config.yaml
num_hidden_layers: 13
hidden_size: 384
num_attention_heads: 3
num_key_value_heads: 3
head_dim: 128
intermediate_size: 1024
vocab_size: 32000
hidden_act: "swiglu"
norm: "rmsnorm"
norm_place: "pre"
norm_eps: 1e-06
positions: "rope"
rope_theta: 10000.0
rope_fraction: 1.0
qk_norm: false
attn_scale: 0.0884
bias: "none"
tie_word_embeddings: true
parallel_block: false
init: "trunc"
init_std_qkv: 0.0307
init_std_o: 0.0307
init_std_up: 0.0307
init_std_down: 0.0188
optimizer: "soap_variant"
learning_rate: 0.00378
lr_mult_up: 1.24
beta1: 0.95
beta2: 0.95
lr_head: 0.00705
warmup_steps: 200
schedule: "wsd"
decay_fraction: 0.604
decay_shape: "linear"
final_lr_fraction: 0.0
batch_tokens: 131072
max_seq_len: 256
doc_mask: false
train_tokens: 355700000
max_steps: 2714
dataset: "wikipedia_en"
Each number is 128 + 32 x the weight over its row's rms, rounded and kept within 0 to 255. Layers, rows and columns count from 0. Numbers have three digits each. The size before them is the row's rms in percent of the matrix's.

# layer 3 MLP up, 1024x384, rms 0.141, rows 871-919, columns 192-287
109:147118137103105118149087059127082155177152141116158132163081063151100104121132127110099160129166099134107123148100131113142141151169113143141099177074122092138132096107152137105067142092153105114168182103181196140135118056098116135133103163162143078094082149113138099151093123138169093164
105:097074139155172159148113153134130120143123121082118221108037045160152111150194142203219113099109140113116073123071130120106131133103084134125128104129145128114133167154121109059150095073147113138155143049084135142119042073192150115174137209092144062159156103134143089150122181139137104139
095:157145087122161124129164130116093165109123136145140086163130139130165144109117125177162139117053165135102187146129165107103149161128083130135161111155087090070172103156145123123120055170106147145144119118133095113132128117154115098130120117042192137113141142184151078154160113141124142079
096:163133164131102174129154132163087124079133125080141127142160156165117063175167074094148113108140117110175071093164151098155108070183152167083127125156126095115147134159088072135131093124158032146159105154150071126107113185133138144105135186047117152136129129108147125169139122158109122151
115:123190107090208122148164107144137143136134152124132098150138125117110103124181050218110211124115103122102136148103093123144111063124149087211082114139149126158145153130071123176135108182114114138145143108142166112126127115106105147130194049107220122089126156101067098120156136142132141133
092:126130135112099128073138154219091113185144114126157084178164089094093126127139079125091135086146090069102110158146135201128111135161106156094143156122159153135112107085161113192135114137142191132088128080089126166088151075079117109189145136104093193111079147155151081112099125079152143205
096:118148105150147188087152174111109191148100029119157130125138137123139073164111144129081116167173129110095079116137081120131098122152111146094088163112140107144112135131135201141193110175141079194079115131109117162143135157163170155064121108154143095126128104109119146108196136102190123180
092:144181108217168132131071127132162153083169154113076187092135162173106111138119158103187131141115134170143137143164141045165153132127122067116144107122135145186129137120125104183132133068133127134122117157162171130182097195136091144112154155116118149118090137117094071063080139116146123130
099:133130165145114141090132137213165100148099159171137073147086092108183149128102137107063129153157112138171112129073121093161157131098100121141154114088137128135123128127118160126107090151199075121146081122118103156140154092095130138125198099077113141128031153137120160132117142155066135124
099:164127161148106119124091132152073144133083119136075134108116142115179073137110130091132081138106121103109131089150150150170125083084153181103073134132125148134118125123207139072130214086168160084124075100171183125082150185174125119146108142114066172087110125146119128170098078127145109047
100:143111144136127102105171107178124109057104106157140124077120166146117094110159127099123106092095117068129128144107154120172100139155101162106080133107128161147141120107130126134135195114097149121102094158090126130143175138173112136118116118179155161082175132148080170109143141150134136082
103:182147127137184121128112148176111111132151175140121093151067137087119133094131123086137158122070131148097105118135098124103163133064151085126086195155144103131124115125119098048105141106111191125149145145102112200162153144095082109121184080133080153138175119094150133123130140121127166127
093:116100118084187107118132168163161116133122128130206193142144126125143103161151183105150103163084068140189105131091137138127101124156088118140200152127142160154159130086181081088159135181125139118140086099129166144106160157076126142136093159126164113122086145146064131146098171168175054127
094:113108111120156084138126157145162071085165115124162131112068101185117101116122147194159087147179171117137129120163129082152105138148083123125179105094128137159167148108140146107163190113152163065135213162148120134125085153102131146133179145130154183104140122136116117125141130187121141114
106:096145073158109097106148142132147081120135130137136120166143100124174145176113120130139148153135091181111112146190164113093184128176157077118118122137138132106099155142118075145126121187122102109116170162149160148139071151156136090150144103120121142136103085158107140135105182129139173093
102:076120112094064124152127137118148158107085128124132171176014149144078086127134109136162133135113153167150113085162111099174137129054089122180127096092128088084104133172127179201142065138171114112155166110104171143095112126162125159124154100081131189119074128139144180098090119098116174086
101:098166113143162155101157116141203066153140089103146115142188179097102124119149198142069099183110153087182134167098074153153106182179155135146125100141125147132142110071109084114141155133113098115134090207131084125159147137084098124138239102216051107146105128106123075111150157125088170135
108:105184139147198163144079162088131138145046156164125160134158056106108087078117159066046100092163102180118101175174117141107127105104174163119156137116126133151116045156124169112151069158086169147088193128115166159110146106149102163076145141073137142073112148147175118125086063137151153096
101:147190088132100201161135111112091131083166183148134129131174103136137091072102167139158112135136184158147139142091138171158108089101100136072076105099141094160153121097149152138089141090125165200168170132110084130170182121168122139123116131118154135110147188145108093129127122091105114153
092:167142149112115146092161111135147112091159104091151108140108141178166155141116149128093161116066173128106139097115034102212092147111088080133135165124116155111103148133106188132220146106115140162113152164158126118130078155054115090164108163146224132192080151149147116117131128141135094124
101:155107131142095074140079103119103139183188159119145130179160080229132120089162114144197123119160130117120143186159162153129141094112113121123073217168100107070128132155097078106154092198070132138146102110140181147124102118156126112152097109103150154135117159123137128147117118125126153105
105:098128158116119138000100128129120124126120082099134156148114103118132134088131165143048188094140089133144082087157118120127119164118145121086181107200159140095156122119160143116098160109150083148130124087105155122126177125155167188121134147172067130079167123139154143135085072122102121147
092:131160113144137123153078082176105181063119121111108121115068120123123168133194139152125156142180155147127112148106176142147112104153110078129156134140115142138126140174114090134133109134106153094150081177139177098161114120119153129132126210126163150131023087090134167147176120142164112117
098:125128102080099115173173147105161167062166112163091184094086058117112111099117138100115153160138113192127121095185103109134102159180102171100082130111098122096102150146110108124103109155199065144119077101151120095101137193136107120130092089181088135144152102153167179095127123102124151085
100:121152128198152104127123129130120103085118156158129111218132156102158192125147147148154103114120084124066141103169137132113112164160150113130124182161154112076157155108140139089097129104119104210148115095140119087082121133166105128075169109099132082081128148179120088103091160108127130126
100:121115110162140124089137119155142153138167167109109117104118122130114081157115130163116149172147172090144133069114174117170164171143087085157122163092098145142111157133138113144095143094111135151167149163120140164127128137119103170135147167196138125134143130136121144077144145094091096141
090:116077144123193131087129098147167116181100141103117127104068128069149086134136145098075155147111092122133125159136081085124070191135161149052124089147108076091102130117114136128128110068065167073142124175119122086126138127093168130054161132140087099108117168151055124133094143153156162140
100:134105176145123110117099173144112118093119110117084120134128140122116085120087059181178132124148158194082139081171119121114130146104126077089112122117118176105120134099128113157107176162130156076154149100142103173100181135175158107153138145096135111103150132093098038167112158106135190154
105:129114134117123118135118127166133160089173121137164188127173047131167115112113123101179113135083155115169135128163106039151165142063109141141100099141102102118142071114160142092128134097160187074094069138176139136155106129118137127100150144154160115083140113125047137143122155148193151121
106:111086153153204128082176081084105135148145104150075100108096117132156147125077110178094108117090074156103127143165081104174095163160154124142077128153079166137109122070163112105112168149153110156100185198165137157158107098141221124108123121126149198129148135083122136145086129150135023121
103:130165180141114124127130081115150096071126169089097146120153106179126104132144073136145097131113089096110102136141110137119197099124112095096125106157084121076081142133149115086166155126111177089117152163100137152108105160119149140097197096140172140105114184093126132113218166073063149109
106:110146067093166116113148192126084142125125076161102158130158084134110167118103140125078092119116151161129117098198184114071135134109109136095111149085128187161100056118171172066103081123139131117074168158157136081100102117129150163195152195158116130109121127153102136152094151112177083083
097:113103140146121150115109134144140190073183090128093170111072115060145121070128115098130087135061104173156127117121159129123128111145187104127089115055182130060130125180183132097152115120149115163160061163125166080153122112183149148162089137123176192103116157119120075134151093123107115131
096:107134079146165170125082122095109112125145135103106144075116101145128158123124109131111149161136155166146149132084138221079067169097143104144112126109094132190112037094188129182098136068177100171068101076111128172108191140136173099150137126188159141114095067163136089143136132141163094067
114:129152098010168172195148119148168087206171099068118167126106143101117152159149143117153101137155172075171073139093136135085127129100119126124123149132105090141147113172119116158166175139123085150153121155096149152086117114130100104059102117158083092158121156136105139128156046107158111122
095:212111119123113136116106107183123099075154157137186149149132080146130145170114143146124166098167141144121143161144128134080129094113159140153148119093099155192118103105072125105157081147182060165135127125119141181174081124170166153117121135138099159125137168140144144134099212119057084106
095:173158136139114093169085129101094081145131185172196176136113144124109059124159090112145118148135116117166188149097150126177134102123110119083088153116132116118191157138143134112078087115065083080176103156152108188090143167113146167129159194136148148110110102114061103196122141164103146124
093:081139123134171130071140092167158171185119114145128110121133107192128108123114154133129137087107147053143160151178158077100097138161162162130125101161071167146185163089168155187085165129129105085141073162116155131091132142145091105181121131118137071147125147140146083134137116165157139176
097:163129089095081122126108139105165168174081086116177142109130077138099128120134122123183162101138072130135174137057129126100112147087105125114192176120189163114100087102113125129097196150147130100157125175155185108067160082118140142156210101110091110125054158198096117163151135186103073084
108:120088090094124073135121120117116111151131144187102099028121151092109139173093149086058093115077071127107139105105119156134181178121176147170099136113125093076147136093158173147099141104138123122080135186115063129169127089115166138068108108144197134119115164159113097144138158201086144112
100:132087154115109068087101135132075180137150160106135101172190072145034158112142090109120161202135119125164098132114086146160166131116162133157080088136167137123113122107128138125162146101156152135140083172171122129127161185110126143151094151156064155119149081122131111111114098095128160109
108:101179168124133120112142157150105145122153131094177119117143147102170087139120108121106101146123142154144147144063142094127103083123113080127122132105159128039094054175143138055145086188112121088152160155098138146091149156162151106154180118126106143099181075153116151197136132099096129123
099:096139124186171101179171166143163156115079138085084129141124143142136053142141112077068129081102108170182169134151094134114160130162171120159132125054125140126133151107102134168117142085143146155115128174041131121132054129129107128140197110161128124136098125078100078133170144098119091159
096:169094124126153088103128106113077119117142162144095136124098139113133086097127057024120162161184158091170135154129138143101190091160125134160127162156130206142133157076153136132167120147106143185064081123144184172146192153157125149121121175125112169127127157151100159135129161182123169142
104:195117150142120118095097126182151058106085097144140174117143165120183095123174109196111158116150132142159116105119125094045092122125073101125131178110116148132138135073170109116103146122103136126100132146153108049125105182121159152104158120139033126133084146183138119131117197094109104159
098:151128164106106153068136146152103183124130159124151115171108135112141109123105107111120077185162151084143119153137131063124178162169109137101056129097168139114165133138121146089147098152127156044033054140152119116164084097156089149108107098159164167158156151155132158132161136135113118138
094:147120131189168169144115095145158105090146058135107110090178145145079118139121015156121151085166171158066143098141108109173160167138133157123147140165109046161126103104058135134148145156118159202121118113189104190110145111104144144172088080158161127088130198112119123142180128114170103139
095:180118199104197153114129203104122104116072132166176105108126136053156120091146183118132114153091177136125133091108150140150071128103138167185086140176183085030134116112083119123108155145106157087118088095106149143174129073168105155077069132132108102181140079190143131133118172147160131119
107:115091146104088110134155126162136088087124123156130160164179156146107121168095158153121127155113137094068097174137105112118135154161162077118154110156115085114154125141064147160152167144067052085172175119148151151153072075093137177151153100133128128084073104084155146055130075164148131143
# layer 3 MLP down (transposed), 1024x384, rms 0.107, rows 871-918, columns 192-287
111:164099086134090113158120115083140133122132119102108165039163093148102101154157171084155126081121104148150121134151119131111167097163106105167110112099121104098099074130122159153095162166184102112180194130155122132195097085161191139075160130110193069094144087112175166154092073149181070116
100:166077151105147136135076129169156081118137139082093099095131175119133150083236143164139157145119138183136167103176136080116124151139094141146118148138143105146148092175076129138109135113135127132183142074099097099158112177184124147165105032167145091154088072152140155156163142176130134148
098:160129111142116181159184073158135143190159102110198132122123179078099107098143148163147132084158117142151087094075176117124206167069146092081103110119189064115104052107139078132137115157151092122109121182161132160100114147101122120136070136143092188079152140116129091090137163135113105100
099:105118117116111119077107107115135115115169146129130113196140149141107144120123141129101193083102153130130098158133162110150159112136163122183078160136110132156141152084165118078117070142153129167082125111097133069161137160104114066167151114166083143119088176171098117154130077164148087155
107:079157152145120112098167117182098117138167106098128146106149115122077140144107120129140204127103110166064178100185096161124150133149104191083158130112147090135136134138139123136120082120140074113146097112101140117077135170144109101139141115159171126127172115132149135057108157120088137155
094:079138165124094068132150185126156158115108148145140090150152117087105159137124125105152127152106111119117116095183105080124123113128135125160129143105140092122118141093140156104123170149109094126148124141198119140066167107144133120075107121084142102017127091143156136093129137094086117100
103:103113179163060163122176130129152161063147128066141077118114125105168096084096166083174166120131100163123158094113138135080108173133159131085128112139132097118177185108104130213120146197099133134138084144139140148155100127147173072165146111107150127111119135129136142095207059129222153173
095:133085128126138125149065149135150122160075091177151103159102148119149153115108092092097096174147056149180159106182158127088123125147123187220141089090110178109219130112150162150109179135145094112126102185188135130093141127125144138172151172112133141127108149133116092136092105050159120146
098:108113162087094117187105137145177057114159140080183137107153117164054141101115045182137151133181114147116135153132143048136126143150123161192149125139149131142151131135085145158098143160123109088123094150126111105098107085157065122126138157097115156134151101148185162124099154170123107126
100:091073108114027066088133147090135159138112101105206140130146170139071097135161115163106172116133191116173100134135157086080115164105139073128087156124115136104108192126194117123144072122129111091139112151146046100119172144122145145158083093127082179112163091107157219160122088092090102052
104:153112149110143125152094109176102169119126112150183142101136145185150119102134098150106098146143103099109132060134167069161138067161161098159120097154124155080076096107109110107182123055110098149047086146115114083111178163139145142117130127179151145094136112094149113158135150178111040118
096:169118112109108146119154137114110144140079131171171127144130083135148149113153107080101139093090144178170134169126158081139153122154091174135115066094147186052179151176157152131130089105050159117184079133134116070141068110122154133156151135124098195101142167170081124107039082166136096105
094:153126088113100127136059139121174123164148149196188109108094112070138145168073074087156120110137154095150101152137140143126132080139114125107118112139164094189189093173078134110098128156164136124139128112183158154133097109162089147118160095043158150169097121152119094110149126084100121156
097:180051130149114079130148134149134105133136127152109143123189158134086103192157111203150094166168164134169125110159144056124111109099123144119149119121151093105117069091128155143145179152145203104171143120152114148190137165128120146086140187089085122138089079133123136129132108195134127085
102:145150120110090157129155159203108127123121092166123117166126166111082147110080135164110122096207102109135153153067144121086119115084103069098126200105162125081118140110162135103128163128169124124119116125136160166089130190154162110125097133080103185097158140172139183134136109128142135118
098:110125097125102137088128137094131150162164118111098113170154225086168087113049082172114126103134086070129062130119155159083123111105162117149137105150114185128098058157096095106144098102141083133132124158166182080118116110101155093144168116099123136168169157110166089163121143148137111128
100:141142116165182119123093150139127155145115133120183099099098195028132142149146117088143070159133102125144107150124090097182154087140143140163113116173133095209193160061088106133142185187120095127147167179086140117104175145176064145155153109188150144064095157127161114110181106121147114107
109:107093142098127152186118142085144184137111152073133099085100130116186130094117149124123101115105112135105065201100125127131079154131096105092160101094160118164144144147028179148051133122136142101144095068126102110184117071178189105141113127068136139139054158114137115187160106051145144092
102:158133136096150110143137088125114136116201108171117165108136080146152099034103142151121139164136168138129135196154114112092114089155133135078095132108127096112146142151164118183104146107113180175145213102202094142109167124083107105115122149136163138087146125152061103143133135157112099123
101:170143189119147115118095133114135130143130122116139157118102183096189110156087130130160146168084107171056124094064141126175118096050134107149192090118094087157129173103100124137212141146151089132107166181223117157181136152146145114170102125148148128123092162112134093174124191158183122093
100:122156190102143107097116182145129206127082177110131148117137081158121115190088110154142089113065075063199139176100172146116171093122128132130106198112151149127134128172150145125128100115114147144201082130205096121158183091127174163137108111165167102146082183106146075087113125123161142104
105:094196179109130150122125162183197109165109071110139092123144116119133084203155113147158195083163193108124144092156134204121136119084162123145119117154216133090117145109154155145116126024089126095119131070108097119143133145185159128136105103122133122124131081154084132092141095163078145172
098:154135118109120114110194177134162126149137135177094115143115169133180108126127156108103125180097099229106079158102146122146131082149138093114110134128156108093144113120158116113118117149164164090076117162143067104133174163129140145145135124097088142118142130086056119166083147139143102110
101:104114113088154208132161147140135116093140138191121130153071141098187147029148166137108137086148106140035198092128095110145142139195117101233147132169120155107146116170149118117178107129089061152102123137148081099138122178127107050089148149166155113129127143149109124082107125120067188122
099:165134188155178124128147155105113166068126109074114182130183176134102114187062145103184087074144140086063129130168116108099135089141134143140101112151047143111100065144065116167079099142138069134095138117106190062129115119105134151111146147158141128145116123149109129102116158092150113152
102:108078199180147141132121138132123087121132171146132196094104145069142099150161101170103074126100163153127168155148110139119139156100130135149135132100121115150156125162108172186133133124082136158115157166095166110105068076221127116128135135162195126135164136111131028102101140103114156112
097:199128159077165169074102096066097150148137097117097093102137127084127077081113155107157177157177114166138135157124112142131138056117141132081112214106132113138158138130126157159168162130133058106137115132083104116092112145141148157093142136144111034179098170114107094107137092131109133116
093:119120141135069128115132086128109153074120088146161134137115098122119110116084132148156084176130097158225065129115182099089178108131151156141144140111151111164093113181068133131141131101156165128130081090193116078094130133135059166070158112167127139196085126119130181138139171151119154152
107:140134189086121091086131116129097181142131088121068164125111153132140136104124157045122108120133125083099169132214135103105160115111156103122129147126182112115139129101170106130154165116168097072143131118155177147123111143072106144151082183126140065146143121107083112102085119068157141153
086:095141114130104074133184135162116140143183161142181193188079133124150112099161109119147159111099157115052159117137086183127116128140126139110091175168111110094138091128136087109161117133144117146072076134058123173143164134116108119136152081136181146104112088133098127205123096093200139080
096:098113126064098119117118096133129180121094179122096135129124081165155126175066111139143164155069078121169149149128169191142130116105121143100093140083138108166112126142081166164105074144125133140141081153098171211148115119146175150103164118115131127135123080128101123101138120140163097085
101:072130163110111107152115068095130168115093112135212079109185140116111110155136155161109112147119156143128142097168113108169147151075107125112130160110162140095137130162124108104103139081144127114126125106145141179152118093144155096138112152159158147117130178134130133130080161190178152143
097:120107183113137102067112159140105123128167106147081088126133155148160190082087194118148164099186127141145088127097166130098135146126158138150096120074108138117135158101154120119146101149118112144137188103092114176164121072092146024107150114110168110110126164111125155127091133115107166146
098:046108102126162115093137166147178129104127100110155100142171139158082084152087127144089136116153145127121158129158158143119135136121129119136102155136160144116113098099089149139102084113124123051111142131159158106141107154219148122063160047125143146179148161204135069178136138112142126143
108:096151170056147196139082165151172077095131134111094090152136107095105161138091140077157132187171128141097108133144141150168095101128064145145148122110092177113129116118196173159109162149145119186210107079142166124155124150118141118100072139124071111083182091140092152106163083072120101092
100:117128153143114152129082162129130122067091093102120131135114128141084130123123114136151138178129158140097166100095114166153135083088153116155061083095085169153087179070057114125098122115098187108110188040090109134102178120164150070150111090162178183115136179117153121149073111174122121147
101:116102066181123130101115115133134165139121129077108103093074142131146109147141086145089168131159112129087171086057118109081142121146110037118098148110149087075101151125085175145070133121146088115135103089138129083144091153135131120133131124098051142139148110073130183193110162126131118055
093:143120231115161138111097111069075132071157119095121163123179144086141087166118135136129139090106106123167130183156145103165111099129101165197127101118151084136088105124128096130173108141143150117103077127128143088210119099130100146142151137124183146122095124115136168071133114121113119162
099:137168157121139077135062114074087134132134156141061173107139134097094128149072138121104132146184150130170120135162115167059145078145083159095164153073117207131131122148102103207107132163112120118133159089089110039131039128198111126128141098113131105120136089148113115118095147134180131119
105:149173141139091111127130149113083162193147178109144194133155143086070106133147146131128199183159065164064166137142044137079058121202127123113149177104155073075113080083127100074088200074102119105111193149113121107147165123057138088088119151128129138057161135122139125212095129176146166139
100:085102118159160109088062139172112132091082092122136152095119157174146148133133114120085114094129118133153084079094127135187193112176165142149070101133135177210133139184082110146161128106129164095128153111144104157124099117132136073109073157193095096152107110114168113104081158149214133155
102:194086220145135231149145087117098143134129118105097115098157128097120102082095143124153116092145157135190137166158092166091177190212103106064122131175085119131160123091105126178169152107063102119169141079195147131160105142124062084111148096114153108109119138145118160135093116093161132108
101:139107129189142100171177068056148128121103115155094127089162129159079074107103106154106164105184154132181104120122150123119152120112163126150096147127144098099135111106113130087147146135094089195132147111201128078115123116233131179108131164211158104163156158097141095100146057171144169145
098:099140144147145070134144156132106213100116151165132190065152111097121143108154104153125101082085120074131140136210176142177154173096126131130114113110167178113185156110117194193161143123105125149108154124135152118125135085090124145097134144115051127140123157110108126139094144104106128084
097:182096178074096125138156174193078175157090172135097108153174169109071140183113096152097151122135125159138132181163118166069146130109089166156107105119124159150154100151107159151106160089081054125168138176175124085119156112157117141184125102081143083151070121135160160093175092186166178149
103:166104108143184152123130156176124122124107125090131062148188150110140143152071082171132150144144172181160113145088060134078145138108140142139149112125127117154141136142106107166196106168108135112060107133134114061102089140120090129078079091137118148181189148142187133115122164159128088147
092:085165036195154149115120120097074079125114164087078127142151112137119136088148118083131156124116116077182045112165150136146079130169140136126093089172117140160051145131091092160095139168098139139126108167174140144121117100149152124104108100120175122079113086066126160135135104204089092164
095:145120128095136136168121090137163084111091098118099146163100101099112092143060080141140129080143115136199127098131108130152141112146160155107125156129122105197161090067144099145165169169164152092136120110117140045190158139134127132136134138125127064115128073129075122135102105128126037145
# layer 3 MLP gate, 1024x384, rms 0.14, rows 872-919, columns 192-287
107:073172100096097176145112134080121147122148166149158081119165146177181120138117115205140091126134128135160085130073093100109078165145112112203145119151095112116178109129105115110150095126134126164097075138107048138108095208107119130099117111147125119125170141170158092091159195126104109128
095:145098139122133124145163112087135077123122153161149079180154140126153123084133110192144074109202075127077140132110129103110168128046102163211170121137077098148114126090157144123151106145181077162107058156160110126170109156098114152100092185121160145154115140182162105178133151121121135084
100:145139088122100186117113103128119154112194123117136137142143092101087077148147129072184082147193173153132132132133138138132134149120117092126177112117105152120184186056119160128111104083164089166187054110140057157160102123124122107131113153101141196110138123090117151105107117124072148139
116:091162127112127126121099114153086135067054159115084142174163116148189149101115065162125168154078129165096137120128132150181141105103117158169131144123138119165130184169089158147111125131106107132212086122130145117148112155078121135132168051107148145160119114142099145157092137120164170138
096:152141211150173124129153137096086145127104119135127159173109090124087137152128170093212132094145108124168126129162118066161159138155136131114126083114152141116112115142159095145135180149187185129103138139139113196129093141120111145112100151104095162148114087096148132116157094150144159096
096:110109098171115187117142131116043115095098090121128135155131109093155122156096164191092122152159073145070087098194105127155146171126136130145104133165119172133093154169073159204151126144115051107120135124143089193082137085152190171089143101102178091094126114139158158126146092153185129190
092:156133143108095133092120111131075123126120089135154076169144145072117138106170124118037134160123114155106173157106129185093113129112133091116119157137188138079164175128114137142145132108101103092150180092095115154179131116129115117117132120117121128112141173103145176156178178106128142082
103:098112143189128168132121174091125142139152117127139134109147162128134152086153121097159153126142143154108091116134182148085103115109146108165148144180181113156157225110137083183140146134158112147117153085142164091139116129146112168180133122104085076113126089111078176114128129109111134170
103:082112158110178161128115160107168120089072121141118112125148114117130129047099145143144144197110101155160113095100064118164181149178150083154132095103163068126186157159162087114117126137107042205124106175122059102108198086134121111159180102131153121154173126171147164054125135113063108211
099:102166107096136132090183119177105064129111091092145116129133091116140070147104069112115129119141086146040122120126135111145170111175166134162098142094055097149104116155086153102117131127151167155070108166116072140133148153124149090145098130157121045150129163158173099138102131222152139128
102:149190139133152116049110201111142178109077138150162149105193094139162127102129121170048184076157129138101146064117129061065172124118112142136125153132093105164117094169161116070165164139169128110140121163080154091188101137145098138157196127092077088149124132094134130191103153135091128069
100:121106107119113172161124110107134122107080121181100122190113088142131101081170116081065177078115099178204090124158092059132147140145124143144160116094119180174137152107157108062135079160097182168105113120098197138197143164133121142128089110102120159124127199123108137162053103145101151179
093:111048088097155158120156163113108109174145144175178087060121061165212126106149103155155124111127169146109146121102106091161042133095125134085158116179138161116127118177139102132135115104144147133077145124132169134092148103171122109084126117150105161174109176176104158138188146118126107132
111:151140117132087149078160128156121090165082171148218174164127139154176150145145152161144094125170074154123123145108109102086142089073118195086113130093126188153073161074129137180139119145127131110137138088119190069107168113104172075143137153060150166078096140110108129175133148115149121112
097:101123102109067140123116145184118115146099186081127100137131089137186166161026167131051086100211125131141079152115163130075112177175167090088156125183094172095195115125087109144128143103131113092107166075143121113173151107077092105147091148146141098123109119139124085131096157112098168092
100:152105091135099184090148125109145146159110082096132070183116185103199134060142138129129153193129113166078128109052155119138132131137133091160113138155161129105123171047085102182144118136112101114130138092186161119139164100157063095167139089082107129143155144181111127173098154078152134140
110:146126108135108114152137066171132108155130119102141140157130100151145113117089122078130122155175090161085128197156084132137130121150132138133180129140136145098164132127130096118086116158130109145108139142179084123191161147098141177172075122185168166045111131118114065151100176166136110172
103:165117164093170172156131065142145106188117194156147131153136084121133072080153197121182110088182120119102146113152127089123164121157098146156096167113131139135138051105206081133100183096105160121140143132156133137097131112111139113128134077119108143135105073122132139157092138105096169103
097:162150132151123103115124143093112162173167189117085166165111198065067083104101089130126127164094146110199133156156178133137154113153116189200122132155078114085138074159125136155137129157142112166140116102141156104182085127195144134114121116132058129065135170101075160104128192134141154088
101:141122082135153094149127192172148078077089108126146124076116118123127146105116194075068106134185121103128137108113105102108135107163127154132082082100143128153053118064084091150097157113104091140101097216152122132133136123148152148144172145105144125131171160143118145145146127154157171115
104:074097175106118111054091135131140153088085116191143172175113136103121108139141153122078119114160100155065092124098100118117077187158149128132145065175140148105133136119185133161095181171199121139077101119098137105119102114157103145167134134093178142180152118183109135103160107125112155099
093:092066136087126161117146194136124108154216110132101136138136143147100078126090180142180134165136155129112059079121130135180158155108156173073173140118156144131129128160181092165112177106143113159118154101120132136129115167143103103138093033156134114113194163154127133134120150098077125136
100:144018171166138116151150112130142114170071145083162072102111126103137149162120112131057148108138105094070135090138152113118125124113133109106117127113137116132154102151137198081157130114112124121084073139176139127034060111162108120140142151179188179111126118116175112150147130163202139087
104:150136203193060141068136139161109218131151221140157098139112164099150120125095170156109114089094087186136094134167108099124129110175153085152148109168136123163185078133067086130131137091059144130137104104099110129150126170086139173179186202133101076164119121172177140163121109140136100174
095:147154100132138144135101145117212126116103171116101054169159130124099143149114134114130097159185138097118116080091167119166094173138135122144176132153158069100103118123158126092153135164098144054167080181124119116069110161105142136141132107152082150112132121176081152109145106133164168089
091:093142152118162105145118111116127107122104116113148128135129131144155157168135150119140093069159114143107150127119118175175110139129110147181175163068159119122125112130135091161053122119143121143100037116176132158134175128177074095131143187101130113166136165121171047158140103152126091143
097:146097153103154108071102129140144153199149077135137158075137152163119116155074018168144052072136151155104083172107128128085191123113169089082154157166086158115128101093131124128105084120111166076135153136164166152161162139197113083132145064143141091117146077095158047103129172161181207154
101:118135125145170182118122121129138106183161138110162076148187123140109126070143130142153135125153064116116167154083097169133105145124093116155112118122118120098120122144123164179095142131186130121163213110091137125096118103130090144128162110099100104135147134060175150101116087149145114155
104:182122099083107119142060136104129109128150153112125107164187135085169089094156089092122164185123120173114054099132139150104159132115137111073154103096118129116098123145069142204151132106078164141210153056110115145156114101092135097136112126153180074142109133135109093141115127164155171117
106:146159114137210137092140064118122131140124142121144106142173122147145112067151199166178042108158106182141152135131145110063111108160122144115092086139060098135086120103148187093116133126104145120108089144086124182148134122118128121172142135156174129124152148158140109121136091116060176106
105:167145134128118142134089121074181134107136214115188141090168126074135135136109126169147131160126138092082134141134052105168108064175087122148176173135121117124132150123158081112155106063163140140160114126132098125146105157109111143142163138120159135103118163095151077112063145079165081174
100:162084069138121119125122141165152125140196075152141146130119124099125140127116101125061137119085118095148166211117152139052131134101122165147144100128151116121154071181159151118150145083157082089183106144156119114142133121115100175134071125135127095113205127112091098134144098133112160106
100:114107123158151145136077076094145109102133095094108086139142168105149203097133143100164136119169105069140071100092139173142142108110137163165101125099109135155118119119124097104089084081147125146154136155134110121160086178135119119184159121096105141112142121134152087141121140154164009076
108:109116137064151143146096125151128146183148170119143124150124075146106161135114092112077096124163176139151103137088124133128088144138078153180101135077175124150174142189190175110134143130178164107155101116130167148084096184164126083154128162112074121118166099078083154123133098153124068143
097:150090099150105120158088152191154057114161177158137158139106178138137152123123097123153080075147180122117130118114084107104157075133118120177157126159127141122126101081160092074169137190143152135141185137134153141153108080112140135144040170151111056153082179151105094174153181143135123051
103:136123147163115169098171071150186144089129120117061156120111107159121129095074122131155183116134151144062100138117138135089177105167133173136102123131108143109084143100059161152143193141136070133112136102162096041122113134094105102134117093102080168119147151106197144126130159107162164129
095:085152100122130093108153158191084066126127049123083107165081104114124122148109088126154126175106095064178115139141204121117132181188105160149172202140167179100119131185172145157198154145117098116173125094088117053119121202140109140112106116124148137145156112154132183154107111164151126140
102:116145172127124151199135159085110055120137155190129146140148120084148120116134152142100145110151151138098162134115113182185161083147171155149095098161101104092104159176112085191115151145141167075088103123173150134076160154142228085103133136112140144139133112132160115134059110130115123094
108:116115135186102096152080128137115055163133126090106186158071119121128100137150175109129130116111112112055096098117049069135111153202070090207094158101159106176148151158076136083110105162115106079176135150108126143072113139113118105151158140152082118125117092137161111174115131116161164101
097:078108114126108131145092144142122101140072136107104080118149083108149148053082171144083099167160122065064147148168116114140108149077190131108105126147160111075124065124167103112132125121103131129138140180138073143079102132064128113105116126109028173109167119149153112124121111209083142131
107:169096166101159079107161137127142156079157140143127051156145107068103117135140143130135068075118163136060113124186146111092140103143114098135169150170158199101174174125065123105192086083129112120056102136175128157117117141241114136117178109086064147089200117076145136131143158106116069158
099:111159107123142137143085076120136101149147110124117125151128148125169114077121169221131154116110076142034111130123162088149102085137133079123162049183129150109109179181058075066088153139110151138151131103081127115098130161167086110150121159095187122138139095129096135149130098142126101119
096:068113111135133127137121121119108119111148065132140148106045118123172143130144110095223086105157173124086149102154143060132064133158122105121106141179170135110141103155178101154099077112100137111138096147087071084123107113107093080129110133158150095168156107159101177130198113072141130084
105:100114093097172089177117115141172108146134159133174115155089096140103231143111106172061167165171162121129130165182085063071173118030146114095130117165131142157137120147158109129150143168165136131133122129099130130152134160169165170093057123156100170136156108117092137131124082173146131141
101:088138079153116129184112134131141112148119120143109153117097106150077182125148151214134115150117153135160111123067138119133122079102124098161150152130053170148179168116117155124093141137144115112161170090132117169101183119113121104136152122079147112083097093103096125119116125111153100194
092:114105139136170122181146115183162164155161133117206161079132146132095076034126181118125098111099113106109146158061088089124163075106083139160119116110135109151105107107147148114138131129144201154115100103137138145152098133110078113146168117127136131106162096177175121101087163129148152157
094:042121124159151111116128176088057151083171156145155077151137074147148089192138111180119150182102109141133127062126078101147114170172130159100173113120135095094177149160180114175118180125142129086175190103117147074146155164194091130097058156090138147186141151111094114151108126130111049082
104:156177164183195153170153135085090103099130128029097110126169144105118179116082135094118139161199088113160206105155102149088109076170140138142126162109125153116134130043157089150102125179160124129102088130113127166125152125154091119105142150125113136172196141091157135143068194137089156150